python train.py --norm="layernorm" --norm_place="pre" --attn_scale=0.125 --tie_embeddings=true --init_std_up=0.0415 --lr=0.0147 --batch_tokens=262144 --doc_mask=false --steps=3592
Each number is 200 + 40 x the weight over its row's rms, rounded and kept within 0 to 999. Layers, rows and columns count from 0. The size before them is the row's rms in percent of the matrix's.

# layer 6 MLP down (transposed), 2304x576, rms 0.0415, rows 1577-1613, columns 192-287
095,241,245,209,205,215,209,153,182,226,209,278,259,149,217,267,155,170,209,142,181,189,173,135,263,184,191,263,232,228,232,169,252,157,203,201,223,168,133,216,187,259,102,232,181,221,206,184,232,231,254,246,170,238,212,180,172,230,149,181,202,143,155,157,203,194,171,178,187,104,199,194,191,221,214,231,226,263,210,172,219,191,215,261,231,274,153,227,215,145,214,201,156,263,142,148,253
101,260,128,277,201,181,184,177,275,182,220,88,240,279,295,217,141,226,219,177,218,220,272,172,187,199,173,186,164,210,144,238,227,219,153,278,198,152,200,200,180,226,260,257,152,195,210,231,236,180,211,230,173,182,154,221,190,212,198,183,191,233,199,261,174,220,144,222,199,185,168,191,217,186,170,266,256,169,184,200,208,151,165,217,171,204,207,206,104,239,187,226,129,219,211,200,186
094,175,186,172,283,108,163,172,212,220,222,225,202,237,144,237,151,202,171,185,169,199,150,191,219,168,180,151,141,318,170,199,280,207,146,168,299,229,121,230,265,227,220,238,217,174,226,189,140,231,269,252,186,197,173,171,153,171,233,266,233,157,190,176,191,196,178,230,194,226,225,159,203,142,247,182,259,198,232,197,212,197,244,197,208,194,192,201,137,156,218,221,256,152,268,149,179
101,262,189,218,214,213,244,294,139,130,203,177,285,229,227,137,187,204,143,188,144,141,237,256,210,212,126,177,185,237,243,220,148,187,148,163,264,215,173,208,197,174,188,178,159,196,280,218,177,237,200,173,246,232,215,176,247,230,242,200,218,169,274,184,267,213,175,224,251,222,220,258,265,189,203,235,138,206,220,125,180,122,193,166,239,236,279,235,153,213,144,175,220,130,190,185,242
099,216,189,222,196,210,255,219,147,202,132,202,122,261,163,191,214,208,245,205,204,234,227,195,210,100,286,201,221,116,229,192,222,179,221,194,180,216,179,166,201,164,196,204,207,177,234,199,178,179,185,191,183,215,236,268,212,232,210,232,186,187,219,217,161,206,207,259,137,153,288,192,220,222,188,214,251,227,161,256,195,236,229,205,191,204,220,202,147,99,196,188,188,188,198,209,173
102,161,156,148,174,215,269,259,181,214,220,227,194,234,254,193,196,203,230,165,202,201,251,198,154,162,306,272,162,222,143,136,149,181,193,144,171,259,196,223,238,189,184,220,153,243,281,202,240,196,178,228,242,166,184,129,228,157,246,200,173,129,222,208,168,256,194,180,228,220,260,220,218,213,214,143,190,208,186,155,257,226,214,151,265,244,233,212,131,192,270,181,225,281,230,195,113
096,198,217,214,188,271,239,182,256,231,182,232,211,204,215,184,136,218,216,174,234,186,230,178,219,176,163,171,139,147,194,259,244,195,211,183,270,192,216,201,168,260,158,163,160,127,182,240,209,191,173,251,164,192,161,178,95,257,254,206,171,224,210,218,175,207,162,219,166,227,214,283,215,193,170,226,195,185,230,288,203,190,240,235,270,87,249,196,111,132,176,203,214,187,214,178,156
105,229,219,168,148,210,186,249,208,222,141,215,119,159,185,190,154,198,203,172,151,159,199,135,203,283,243,191,165,169,200,181,236,185,231,236,116,229,221,236,198,141,218,142,208,170,240,218,167,237,217,108,124,153,195,260,198,196,211,243,185,208,241,205,190,235,242,236,185,198,287,154,205,185,170,195,167,204,204,184,212,248,240,137,183,178,333,200,148,198,180,180,120,229,203,128,217
102,201,243,194,229,106,181,224,258,211,193,255,198,203,193,257,139,247,176,218,244,223,108,224,186,252,232,163,239,88,154,207,219,181,204,170,209,122,226,226,201,133,181,183,275,189,173,161,187,134,163,149,199,155,213,263,178,154,136,235,136,160,183,202,182,173,201,142,179,258,148,192,220,223,169,239,198,215,212,197,150,203,118,169,139,263,222,212,247,297,235,173,233,249,209,279,204
100,235,250,178,106,141,211,125,246,251,128,209,253,195,153,226,212,231,214,136,241,231,222,243,185,144,172,211,197,239,160,197,156,150,221,193,249,81,185,114,200,237,178,161,185,244,252,107,185,156,212,241,181,195,162,186,232,197,138,276,206,221,186,172,213,191,211,154,228,221,108,239,197,173,171,149,187,188,193,228,244,274,188,182,274,196,196,188,202,215,243,191,186,246,132,159,187
102,205,148,213,248,227,225,148,204,197,217,171,156,170,186,218,150,186,215,244,268,199,241,240,169,216,171,195,207,204,149,246,193,148,233,251,189,164,191,233,189,221,234,223,175,162,164,190,210,129,225,179,151,249,196,196,155,218,223,182,215,219,185,220,216,240,186,196,192,176,193,190,142,205,209,155,197,195,279,112,195,174,159,250,170,237,178,217,242,193,124,246,179,235,141,189,246
107,270,179,102,177,241,151,149,249,196,198,273,166,168,204,219,164,179,200,191,211,180,214,231,194,235,194,192,173,220,237,122,225,229,153,254,194,262,222,243,164,236,234,179,218,225,198,94,188,224,207,135,179,283,251,252,249,210,238,232,167,184,204,154,220,212,218,297,247,205,242,133,306,163,263,161,240,143,177,179,195,238,222,213,201,168,193,270,231,162,266,236,208,150,155,265,151
099,218,209,244,233,217,250,261,149,169,214,194,183,135,238,144,180,166,147,188,208,175,226,149,175,222,215,209,236,223,159,177,280,195,219,191,238,191,190,172,175,215,228,181,147,243,165,217,204,166,205,185,231,156,195,181,95,160,131,210,134,229,159,137,204,220,208,187,200,217,175,132,265,163,185,177,197,227,199,172,267,244,191,137,224,165,239,231,215,87,217,232,150,246,255,184,217
092,164,113,229,164,149,223,200,258,249,194,138,190,192,120,159,208,174,205,248,264,222,284,170,256,207,179,251,168,168,231,163,237,229,247,225,239,194,105,204,240,234,256,202,89,219,207,119,203,206,168,198,253,191,156,302,188,202,209,186,163,237,215,205,213,169,252,228,182,205,174,193,215,242,206,246,153,243,236,180,231,258,215,194,259,279,196,173,179,244,228,127,217,271,159,192,266
096,242,238,234,153,203,150,125,212,204,292,211,187,147,209,209,126,234,237,186,222,213,206,172,269,195,316,186,131,143,215,237,226,206,242,103,193,183,248,208,224,193,150,147,215,208,251,222,203,161,165,193,192,186,168,260,245,167,125,215,97,192,186,211,181,167,211,156,201,178,216,186,164,225,284,187,214,271,212,183,254,163,239,198,156,168,252,198,258,230,200,240,191,256,234,259,224
102,223,160,204,162,210,248,190,223,187,226,201,233,167,198,206,146,118,241,232,245,182,185,185,209,284,211,216,285,205,102,175,240,263,225,190,191,215,184,153,213,304,181,170,256,226,275,147,195,172,177,233,201,168,224,272,261,183,180,212,202,175,249,243,214,185,210,186,173,220,217,170,189,196,206,197,222,297,223,201,140,168,252,183,241,242,139,187,163,247,205,143,261,231,114,158,212
094,130,123,178,202,248,167,180,219,209,220,186,259,206,146,204,159,180,174,266,176,136,140,202,171,225,171,213,219,213,235,142,228,139,127,197,211,234,228,145,200,112,199,153,185,212,117,275,197,169,238,189,176,187,143,150,218,225,218,226,259,265,215,209,161,232,185,225,200,220,221,195,236,238,205,213,279,168,235,166,145,186,153,182,236,128,209,194,175,243,191,232,115,306,96,180,229
116,189,168,186,213,235,193,241,286,227,262,135,159,186,193,176,219,207,200,128,182,252,210,180,138,202,140,158,230,160,236,273,217,312,219,220,153,145,188,156,147,255,250,212,188,203,236,187,179,213,176,159,267,256,215,174,172,155,115,121,245,235,150,189,139,242,245,160,195,185,225,160,212,189,182,183,168,256,302,288,185,150,207,145,214,283,258,234,208,194,206,199,172,257,189,213,240
103,254,194,290,254,216,230,194,164,227,185,160,228,231,156,260,200,201,252,155,312,180,216,126,220,161,324,232,253,111,164,186,211,183,189,121,202,210,185,244,192,204,177,189,148,193,218,236,204,218,149,227,269,184,225,224,258,226,206,176,202,264,167,205,263,181,206,237,219,215,175,184,194,202,201,264,209,195,224,194,198,173,139,189,117,214,195,254,245,155,231,212,152,164,213,180,188
109,154,219,219,256,223,152,250,198,200,156,200,217,185,195,223,166,184,178,221,149,189,238,164,198,188,119,195,178,230,245,235,171,167,215,181,276,242,266,177,214,272,216,214,208,267,231,212,224,156,256,254,179,260,239,212,192,257,264,184,170,196,240,260,194,193,230,216,207,144,163,164,133,214,135,227,218,150,212,239,225,166,210,180,133,213,157,213,142,223,269,183,202,201,171,226,148
101,271,204,262,179,141,156,263,231,185,206,182,241,277,259,160,169,256,242,134,192,221,201,211,216,239,227,222,226,212,217,209,203,200,157,289,255,219,222,204,201,322,206,197,217,223,174,198,198,217,204,234,180,258,226,202,277,209,220,261,194,153,209,251,170,232,243,219,188,172,152,240,200,217,232,157,252,173,155,129,191,173,253,165,164,233,133,240,233,150,205,228,212,215,211,321,234
097,274,247,209,254,199,289,230,198,150,204,191,231,206,182,201,167,166,215,137,131,189,232,193,203,182,169,228,260,205,253,205,199,163,209,178,186,209,269,250,205,172,155,201,292,201,133,186,140,194,169,296,189,281,218,170,133,195,223,248,177,162,221,177,200,161,140,127,211,141,253,167,215,168,171,160,201,139,146,202,198,157,152,258,147,159,198,266,265,198,280,172,224,177,218,142,252
101,193,223,191,254,115,225,163,232,205,168,232,191,157,248,261,188,180,206,183,244,199,215,150,104,192,193,206,139,257,273,114,219,245,140,198,220,221,174,235,185,259,130,233,228,201,203,209,266,228,252,202,223,234,142,163,255,182,191,265,213,218,203,198,201,229,198,219,196,234,213,152,227,238,172,190,234,193,255,269,168,167,180,212,197,182,280,179,238,211,183,183,212,148,188,122,242
099,193,174,164,137,223,246,253,255,138,153,133,177,211,274,249,151,224,192,173,157,107,192,205,245,150,187,246,221,236,174,229,218,165,219,249,175,265,262,222,146,79,152,190,192,187,222,186,276,267,208,162,244,245,159,248,162,194,184,273,143,180,178,210,227,185,192,163,223,241,154,163,261,192,199,196,207,186,256,261,263,193,201,248,194,165,232,176,185,129,161,288,190,224,266,216,168
101,237,243,227,259,139,125,210,181,275,237,235,169,178,221,229,144,190,238,166,249,198,242,273,217,177,126,210,183,273,256,140,198,208,190,254,201,266,214,154,149,196,145,137,264,258,218,181,225,169,179,211,227,201,257,199,213,254,201,167,149,120,297,130,163,138,203,207,214,197,224,172,177,222,291,196,222,189,215,252,176,205,200,194,272,130,229,241,238,259,206,207,102,202,111,216,159
111,133,204,226,217,207,209,171,109,116,220,155,185,221,202,219,186,157,204,165,290,161,121,189,242,240,247,146,185,172,142,158,183,191,256,113,268,185,224,153,166,227,196,211,209,202,279,182,215,218,238,221,161,89,223,197,237,147,203,222,142,203,187,226,218,194,199,205,124,222,226,210,195,178,196,193,142,212,165,198,150,206,236,208,110,244,117,266,186,167,252,195,196,250,146,206,225
100,209,163,210,247,216,163,159,308,155,320,162,210,225,180,147,243,292,243,241,275,216,228,197,216,210,172,160,124,231,200,219,211,151,177,219,159,192,116,212,139,236,229,171,182,219,263,220,243,226,238,215,159,235,210,203,185,262,125,228,199,210,246,118,242,238,213,185,185,204,235,203,167,138,175,147,197,165,180,172,197,213,171,160,173,227,188,171,201,203,179,314,158,206,311,167,290
100,199,165,197,232,85,194,166,127,165,202,246,158,242,173,248,192,171,186,231,175,131,205,148,221,205,165,215,223,144,196,277,229,154,194,219,208,200,183,264,159,201,215,216,131,239,217,156,247,191,220,157,176,148,233,171,245,249,193,230,271,174,238,225,234,177,189,218,157,140,160,160,184,168,190,185,281,230,204,246,175,109,252,144,229,139,221,184,265,257,157,227,196,154,175,151,266
100,192,77,215,176,238,169,194,194,253,192,131,177,207,241,128,154,133,200,219,270,188,193,207,206,251,199,191,175,204,211,208,262,196,163,233,173,233,172,205,231,234,85,238,223,181,205,140,210,130,235,236,250,221,187,160,260,221,231,179,207,203,205,197,232,168,223,240,166,192,172,175,219,183,198,237,230,133,178,48,229,217,228,187,229,207,161,226,213,155,97,187,222,147,282,246,268
104,224,225,227,160,158,219,170,300,135,266,244,217,254,157,230,241,156,238,153,194,259,188,251,180,179,201,213,220,237,226,181,255,138,165,134,228,188,228,168,241,187,197,146,124,148,188,190,236,228,243,167,240,276,139,178,156,256,138,234,276,225,211,259,227,185,187,213,155,270,213,212,190,279,156,213,212,236,208,158,135,203,242,157,156,177,237,207,185,179,243,288,198,181,264,230,160
109,220,162,202,233,191,212,197,244,219,295,262,139,278,178,132,198,233,192,189,182,176,199,152,224,204,210,289,190,275,234,265,167,299,248,149,193,212,213,165,210,264,182,252,212,260,173,203,133,165,147,154,249,210,212,167,194,196,187,196,289,198,221,193,191,226,165,180,248,218,189,252,279,231,169,157,242,156,177,273,261,166,197,240,222,162,208,149,253,183,189,178,266,260,145,141,182
098,214,263,205,234,200,258,185,242,217,192,272,259,215,205,212,265,222,165,205,202,238,190,165,157,162,223,250,195,175,198,204,167,162,255,204,220,166,179,167,169,146,253,244,161,241,205,266,190,199,184,184,180,240,209,245,170,122,214,172,174,183,269,203,224,171,215,218,149,243,200,185,274,247,132,138,218,174,194,213,208,195,204,242,121,361,191,156,302,197,215,163,183,189,148,211,199
102,296,199,193,173,195,185,108,227,275,209,256,240,141,247,242,218,218,200,243,222,176,199,169,220,230,196,133,150,194,252,176,193,164,204,165,156,246,176,166,157,172,181,210,196,197,233,263,245,228,233,214,169,212,241,165,182,192,228,199,175,226,256,249,255,209,196,205,166,203,224,196,263,164,180,248,242,187,220,205,343,269,169,142,221,193,196,214,118,156,199,149,276,162,242,172,274
095,262,125,218,207,179,225,140,220,194,223,202,201,175,194,188,213,190,212,213,203,220,153,215,149,238,230,187,254,112,282,155,204,239,220,190,259,205,177,158,234,151,257,161,154,168,164,118,174,184,219,256,197,201,177,202,272,178,241,167,182,223,158,251,113,215,173,168,261,165,185,202,205,171,261,221,181,158,173,199,204,189,225,175,184,170,220,182,231,254,202,155,129,222,233,91,301
097,159,242,170,285,169,196,171,209,196,157,175,179,233,206,127,172,230,156,238,255,120,97,162,195,210,248,200,123,204,331,182,145,236,190,165,228,170,163,129,242,162,258,247,188,272,230,220,146,171,149,233,191,211,193,200,205,179,161,230,239,176,171,168,203,187,176,178,155,198,267,158,179,288,198,221,203,237,182,195,238,209,214,190,186,171,163,180,140,190,64,174,206,142,238,171,223
099,144,147,227,183,207,214,157,174,252,207,270,234,182,156,141,122,253,180,231,171,299,158,162,135,203,148,237,189,133,165,159,220,192,148,224,215,212,184,191,262,214,124,156,215,170,112,276,175,260,247,228,188,273,188,169,234,236,182,178,211,264,165,171,239,248,208,206,164,194,185,233,89,155,226,259,146,222,172,223,142,181,198,195,203,199,159,231,233,242,202,238,106,218,177,129,213
097,106,141,185,206,177,173,256,167,206,227,176,234,208,217,152,248,166,258,213,251,236,198,169,263,190,168,243,157,165,213,181,208,156,223,206,170,219,256,190,222,174,256,162,270,216,121,199,229,271,190,151,204,230,194,244,161,264,248,156,208,195,258,174,176,144,239,213,257,223,264,201,248,181,218,190,162,224,237,209,131,248,171,194,133,187,200,200,216,169,249,179,198,230,184,187,245
# layer 6 MLP up, 2304x576, rms 0.0415, rows 1578-1613, columns 192-287
098,199,182,239,190,256,223,245,291,195,182,180,187,218,248,239,226,244,250,221,199,179,229,207,172,206,241,234,225,131,187,270,219,245,170,145,187,190,194,161,268,319,107,226,181,187,211,180,279,169,203,184,194,127,179,216,244,163,282,137,190,274,183,266,181,200,210,180,222,247,127,201,228,157,226,246,200,135,214,156,177,132,272,124,197,197,271,222,200,218,172,240,137,291,285,264,166
092,224,205,182,182,208,219,176,171,237,220,266,145,255,216,193,239,229,186,253,172,212,273,126,263,208,215,243,214,258,214,177,166,107,206,244,189,252,267,263,244,159,188,253,208,250,207,191,185,72,154,255,132,169,273,179,202,149,228,188,190,170,205,162,186,245,177,269,219,224,200,171,226,193,102,139,141,168,103,226,189,218,179,166,128,257,234,149,199,190,231,184,143,147,118,232,118
094,184,240,213,154,149,225,209,181,208,239,192,197,203,191,184,173,207,261,173,137,142,189,227,227,239,185,157,167,199,265,217,141,187,160,178,197,253,181,101,169,187,122,89,127,168,228,197,134,133,201,187,198,237,158,262,251,259,160,227,203,233,246,170,211,182,120,203,126,237,192,217,173,206,165,183,236,243,192,174,207,164,198,207,278,205,298,169,184,193,261,193,211,288,176,245,222
101,242,199,186,110,271,170,159,201,242,207,225,201,136,205,235,259,178,251,136,164,196,249,206,187,246,253,243,160,180,210,166,197,154,164,196,218,158,238,183,163,165,236,195,256,139,105,203,196,238,201,147,158,216,243,181,176,184,239,268,173,163,188,155,230,226,212,134,155,160,177,190,199,192,224,157,253,172,186,223,261,169,123,121,257,198,211,268,256,164,210,158,184,131,238,173,250
107,171,214,160,222,169,192,269,214,134,239,188,206,162,169,155,270,113,229,214,119,250,131,149,189,186,234,266,202,228,180,194,244,216,174,204,193,150,107,173,261,230,222,192,150,192,198,228,190,217,211,218,201,169,246,122,159,213,243,155,159,171,217,190,115,220,136,201,160,235,183,167,207,221,230,248,178,150,202,181,159,198,217,240,269,206,264,191,270,149,208,245,243,150,225,194,156
097,219,213,184,141,232,249,186,196,170,242,207,188,204,192,238,163,190,229,204,149,249,189,209,190,136,169,188,190,167,231,172,211,202,220,182,208,255,239,204,286,187,314,234,149,190,236,192,180,216,232,158,221,225,188,268,196,287,166,137,178,157,203,170,143,188,170,230,246,190,215,262,220,151,211,195,183,150,211,140,224,153,207,206,198,207,223,237,230,221,187,235,271,203,192,168,242
102,272,242,220,221,246,155,160,105,244,194,275,186,221,145,231,169,159,189,229,167,125,179,187,94,224,201,201,270,194,169,277,205,208,249,249,232,241,179,231,188,275,206,235,275,238,276,127,154,168,153,267,177,185,168,144,241,197,163,176,243,145,271,133,271,228,203,178,262,178,198,174,231,185,260,218,187,228,201,205,155,165,164,214,223,220,284,157,110,181,213,218,157,196,216,174,204
099,162,193,247,216,168,224,192,189,161,166,209,222,185,175,199,168,274,244,225,251,227,199,235,211,231,209,200,248,182,194,224,200,133,278,218,189,173,232,231,239,141,200,252,225,239,196,176,287,201,230,211,165,218,254,143,256,290,206,244,270,242,183,163,104,229,171,175,296,172,201,255,208,193,234,169,274,205,260,273,234,173,215,189,205,198,110,184,228,171,185,220,182,194,208,264,233
101,177,163,173,244,188,233,238,249,250,213,247,204,214,198,159,222,143,182,201,226,261,247,198,184,196,280,171,209,211,199,210,178,115,168,184,207,127,111,229,176,162,162,256,256,171,179,227,116,220,275,145,185,236,199,147,211,160,179,233,172,224,163,204,177,159,153,153,247,254,191,210,207,248,85,180,209,218,139,266,325,215,191,117,248,213,231,140,235,183,181,240,209,182,178,203,199
105,197,169,165,182,196,199,301,172,222,203,237,116,138,230,315,215,233,145,173,106,218,73,214,260,321,207,214,159,236,235,250,210,208,182,213,178,185,171,201,192,201,208,243,230,225,202,171,152,148,140,218,191,167,218,197,263,212,189,193,259,262,238,171,241,195,182,177,197,255,168,246,181,212,246,275,224,203,250,184,147,210,177,155,217,209,238,208,197,170,124,181,194,153,204,191,182
112,249,245,170,225,167,206,180,194,173,181,208,170,110,214,184,207,233,200,132,203,205,251,116,276,233,295,175,196,222,201,140,190,180,187,191,218,183,225,185,181,146,174,185,278,186,190,174,173,255,163,251,223,143,227,183,167,139,212,224,243,185,172,183,163,232,246,167,208,155,198,219,146,178,169,233,205,258,202,231,216,328,212,135,147,174,146,272,275,178,160,150,201,204,215,200,229
102,275,166,164,208,228,168,216,232,156,310,212,172,159,242,223,254,247,260,213,204,165,156,248,193,141,201,216,304,162,189,199,139,168,221,269,166,179,177,229,149,260,237,232,224,148,90,161,155,141,260,200,226,212,173,246,237,119,239,180,218,154,175,212,188,186,230,109,227,238,230,216,181,172,185,177,195,156,187,201,197,118,281,89,229,187,220,173,223,146,216,217,181,181,219,243,220
104,206,218,235,257,192,164,198,198,173,259,312,213,220,266,197,257,156,155,176,157,127,248,217,154,215,195,208,168,218,201,168,213,170,173,140,214,175,204,231,242,226,207,177,143,176,214,190,120,275,273,236,236,159,154,226,196,243,182,215,177,207,131,245,169,210,170,260,189,237,198,228,269,172,175,169,165,272,168,263,158,230,205,165,251,222,178,144,235,188,95,183,228,156,220,236,107
095,245,212,192,248,183,218,181,273,203,204,215,186,213,193,216,223,218,146,191,186,151,225,271,243,157,225,198,279,270,173,207,209,195,159,212,188,216,237,224,130,242,212,173,154,125,222,189,185,225,156,198,152,208,269,178,229,207,167,257,237,226,267,203,272,212,201,219,215,190,174,179,216,148,224,223,224,238,163,245,167,218,150,236,154,177,184,178,152,119,164,155,243,181,154,287,236
107,197,186,171,228,211,227,172,160,167,195,172,226,154,171,270,245,140,229,147,173,202,181,180,222,199,152,194,208,153,170,224,229,178,190,144,157,168,256,46,220,217,225,166,230,202,177,192,150,180,190,238,135,112,180,149,234,178,203,189,209,164,187,152,187,192,238,172,239,230,127,188,203,227,217,170,322,282,217,133,209,177,128,151,208,201,194,196,239,171,261,139,110,189,207,171,179
096,231,299,172,206,225,202,192,175,183,188,213,218,152,228,253,178,192,205,165,205,172,220,168,198,164,188,146,162,220,226,257,216,138,230,240,200,157,191,229,149,294,227,278,172,242,158,234,182,200,256,142,226,120,139,258,231,199,191,169,141,102,278,168,179,74,201,202,184,164,191,236,179,149,163,159,183,204,195,174,139,129,153,174,148,262,133,164,184,156,219,237,196,210,202,206,211
092,230,206,184,178,200,231,183,148,204,188,239,199,208,142,173,106,156,197,260,259,162,198,277,229,212,236,217,200,212,148,140,190,128,196,155,181,234,287,233,257,195,140,193,188,127,189,195,209,196,244,221,119,151,176,215,201,217,276,255,219,181,206,191,273,124,172,227,185,217,174,245,177,225,185,161,231,187,107,158,202,205,173,190,250,108,174,159,204,240,210,233,203,123,185,195,205
107,162,220,211,249,174,179,120,210,150,177,154,330,285,132,225,189,205,279,204,201,166,264,161,262,272,202,210,209,149,181,206,213,217,212,161,225,254,204,298,147,95,245,206,244,229,218,232,159,140,231,179,138,206,163,215,218,187,221,177,165,155,211,140,161,178,226,124,156,216,226,161,214,167,248,245,197,227,165,186,215,192,197,160,187,247,156,189,156,293,183,188,231,167,158,213,178
108,238,169,166,229,101,161,149,189,187,127,269,179,140,112,179,144,197,169,203,268,231,234,178,173,202,220,216,175,145,199,258,186,186,164,141,181,278,216,160,199,133,221,205,188,132,182,205,192,211,243,191,214,160,184,213,248,131,226,223,258,215,242,278,221,157,193,192,161,195,219,180,160,219,159,216,237,164,181,150,161,206,216,153,222,234,193,155,198,230,148,202,251,223,207,142,194
104,152,210,171,283,249,209,230,135,160,174,202,283,228,253,116,236,242,136,173,241,212,180,166,218,206,170,238,112,205,257,182,223,213,151,210,167,197,214,188,222,194,206,187,305,276,199,296,179,152,187,197,252,188,166,198,163,230,116,213,231,172,218,202,215,172,204,155,183,271,104,186,188,149,184,197,152,198,212,195,229,202,191,153,195,171,193,215,179,198,167,163,150,141,169,259,146
096,189,154,195,229,135,237,230,271,169,198,210,160,279,249,163,228,206,270,216,157,86,162,242,172,200,191,234,209,176,183,221,189,201,203,157,201,151,162,209,234,296,146,212,238,144,235,185,161,202,171,176,208,256,220,178,208,180,169,199,224,134,159,209,155,261,225,177,190,291,89,239,207,180,170,189,228,238,262,260,278,132,191,154,238,220,192,186,188,183,198,198,183,216,201,177,228
103,227,198,213,182,253,211,248,240,177,216,181,241,198,189,243,273,199,157,152,127,215,169,217,217,179,180,172,226,199,233,177,178,228,117,208,161,263,204,232,178,209,187,193,177,207,216,239,177,279,125,250,153,183,246,135,243,177,247,136,221,251,233,179,182,190,231,198,211,209,218,206,238,218,201,169,289,174,230,241,167,164,241,206,197,273,232,179,195,288,194,219,210,194,197,205,166
097,229,197,137,210,219,212,236,153,256,156,201,122,187,207,307,219,192,198,50,182,189,138,179,217,197,199,208,204,182,286,263,186,151,220,192,223,254,267,236,188,185,237,231,186,162,146,197,189,237,250,192,206,142,242,228,169,141,165,179,200,172,162,224,246,199,203,169,208,149,209,164,207,250,231,182,258,189,169,161,138,234,258,208,179,239,188,234,168,212,139,167,172,185,188,219,168
106,174,226,178,200,216,186,197,150,156,205,226,203,195,248,215,231,198,198,202,224,211,215,144,206,164,174,177,235,240,195,192,213,143,251,190,199,194,149,217,227,175,228,211,185,171,123,143,184,181,229,230,188,195,301,186,254,216,188,239,258,250,187,209,155,227,195,242,212,193,201,246,239,260,241,193,165,201,260,202,194,261,185,198,124,225,254,235,187,200,150,174,170,252,218,183,218
110,224,188,174,257,117,190,202,251,103,147,184,211,154,213,178,138,147,163,210,223,221,243,167,181,222,265,194,207,203,162,213,226,272,135,230,180,201,214,168,243,224,184,186,189,225,200,127,212,211,210,195,145,179,254,311,216,253,189,182,163,234,300,166,209,255,220,204,189,246,202,158,207,159,211,183,109,219,213,220,192,187,140,185,211,178,203,229,210,239,97,182,278,189,141,221,200
099,137,209,148,213,221,245,136,228,238,204,183,215,120,208,214,168,259,230,314,175,181,217,207,150,256,227,182,242,253,174,171,202,216,282,103,172,264,215,189,260,188,189,225,174,241,229,226,191,253,246,215,162,156,188,224,125,171,191,180,159,118,190,205,160,156,274,245,220,217,224,207,162,190,233,154,197,276,108,163,218,164,139,233,287,242,225,149,137,185,264,159,192,159,249,230,133
095,237,129,250,180,177,190,226,190,162,216,167,200,176,184,209,163,248,207,203,205,178,192,136,107,216,163,214,239,153,222,202,197,163,212,228,237,220,241,210,254,151,199,202,165,225,231,153,151,202,236,175,150,220,170,199,187,275,204,145,254,247,182,258,205,195,188,165,224,210,108,274,142,161,166,211,100,167,237,180,252,241,176,203,143,217,255,178,216,232,196,188,254,233,249,223,160
107,194,201,248,162,210,180,208,201,252,212,156,184,119,199,250,141,214,244,226,110,216,202,210,228,205,198,199,217,131,168,236,183,187,195,119,240,158,199,126,255,154,208,244,187,126,208,226,180,193,169,228,162,203,262,246,176,274,171,192,167,233,195,256,152,167,147,231,272,214,251,158,228,179,134,223,130,189,229,157,287,170,189,131,234,179,193,278,174,187,260,170,257,179,187,211,249
106,227,207,253,138,170,213,137,253,230,158,228,205,150,239,224,176,191,180,199,194,197,198,164,159,225,214,182,228,193,232,199,150,204,215,205,247,165,209,205,222,142,197,142,236,170,260,107,134,142,272,177,184,253,160,168,158,227,239,187,245,252,176,272,168,118,300,217,290,281,200,154,265,225,281,217,207,186,136,234,197,187,236,221,231,190,252,172,192,218,259,144,182,201,185,171,175
113,196,204,240,238,239,232,271,183,171,221,144,158,156,261,254,172,207,207,146,161,184,142,195,211,204,242,222,220,230,269,265,243,251,238,188,192,201,191,212,205,211,171,182,224,204,151,216,158,219,242,218,163,189,216,152,215,241,170,229,221,283,245,191,166,205,73,140,137,279,137,234,221,223,245,163,221,233,163,235,165,224,213,218,246,211,164,206,237,220,213,170,228,143,200,162,226
093,138,142,148,252,146,206,290,206,263,166,161,132,102,166,228,216,202,255,230,191,202,143,168,231,215,183,230,232,177,243,207,220,187,243,233,222,223,206,217,232,215,177,158,210,180,245,149,210,161,225,149,221,246,229,156,210,255,189,158,229,149,185,222,261,131,146,132,155,263,224,145,207,225,201,190,154,216,109,188,175,203,126,210,198,253,176,218,209,198,184,167,232,204,194,237,218
102,199,147,150,159,225,250,182,215,195,237,216,254,199,247,213,233,106,168,200,212,164,248,229,193,184,207,203,161,215,227,216,246,214,151,72,186,202,193,182,217,223,200,234,225,226,244,244,209,237,206,121,222,153,201,207,147,149,219,186,121,165,200,189,195,216,194,194,196,234,107,241,159,233,214,197,184,215,186,116,248,287,183,199,252,125,187,163,219,218,203,162,255,190,148,138,210
093,242,159,154,287,234,215,147,136,156,184,222,236,209,232,190,113,153,152,245,293,201,219,243,175,220,203,142,158,244,181,260,211,230,203,160,258,172,150,200,174,251,136,188,178,215,278,169,190,233,162,177,166,222,204,165,199,242,220,207,110,260,221,173,261,249,178,238,184,217,166,169,209,214,185,155,183,163,158,157,300,245,196,190,210,165,206,258,220,180,161,217,225,166,296,224,194
089,169,145,247,197,201,172,221,190,215,158,202,231,223,189,225,185,183,161,179,204,175,196,225,224,205,179,114,199,204,215,152,205,204,137,175,212,202,240,188,247,150,140,202,215,146,181,212,240,174,179,189,267,198,213,160,191,192,156,250,174,219,167,137,185,181,218,256,208,188,271,133,188,214,230,191,163,108,131,203,292,287,188,214,227,236,294,187,214,153,218,141,204,234,203,169,197
094,255,227,209,216,203,210,210,143,203,197,292,216,203,178,141,157,252,192,186,194,225,147,158,161,145,204,212,244,188,176,243,226,221,200,184,198,207,141,186,168,182,270,123,193,148,188,169,265,197,210,248,152,239,260,192,187,238,220,204,129,189,192,179,219,251,179,179,168,238,293,207,170,182,197,214,284,290,174,201,165,209,223,204,229,235,179,256,142,233,133,242,231,181,191,230,231
097,293,239,172,217,220,247,218,152,127,150,221,203,230,149,230,182,180,190,291,200,212,243,225,170,211,142,149,234,228,245,181,220,180,297,155,197,182,230,257,192,237,149,161,186,213,203,195,221,133,173,211,188,189,177,235,146,224,244,273,175,180,215,197,164,225,183,251,202,156,192,234,153,205,204,182,209,149,180,212,204,135,239,172,231,203,195,233,218,260,235,145,326,158,240,145,238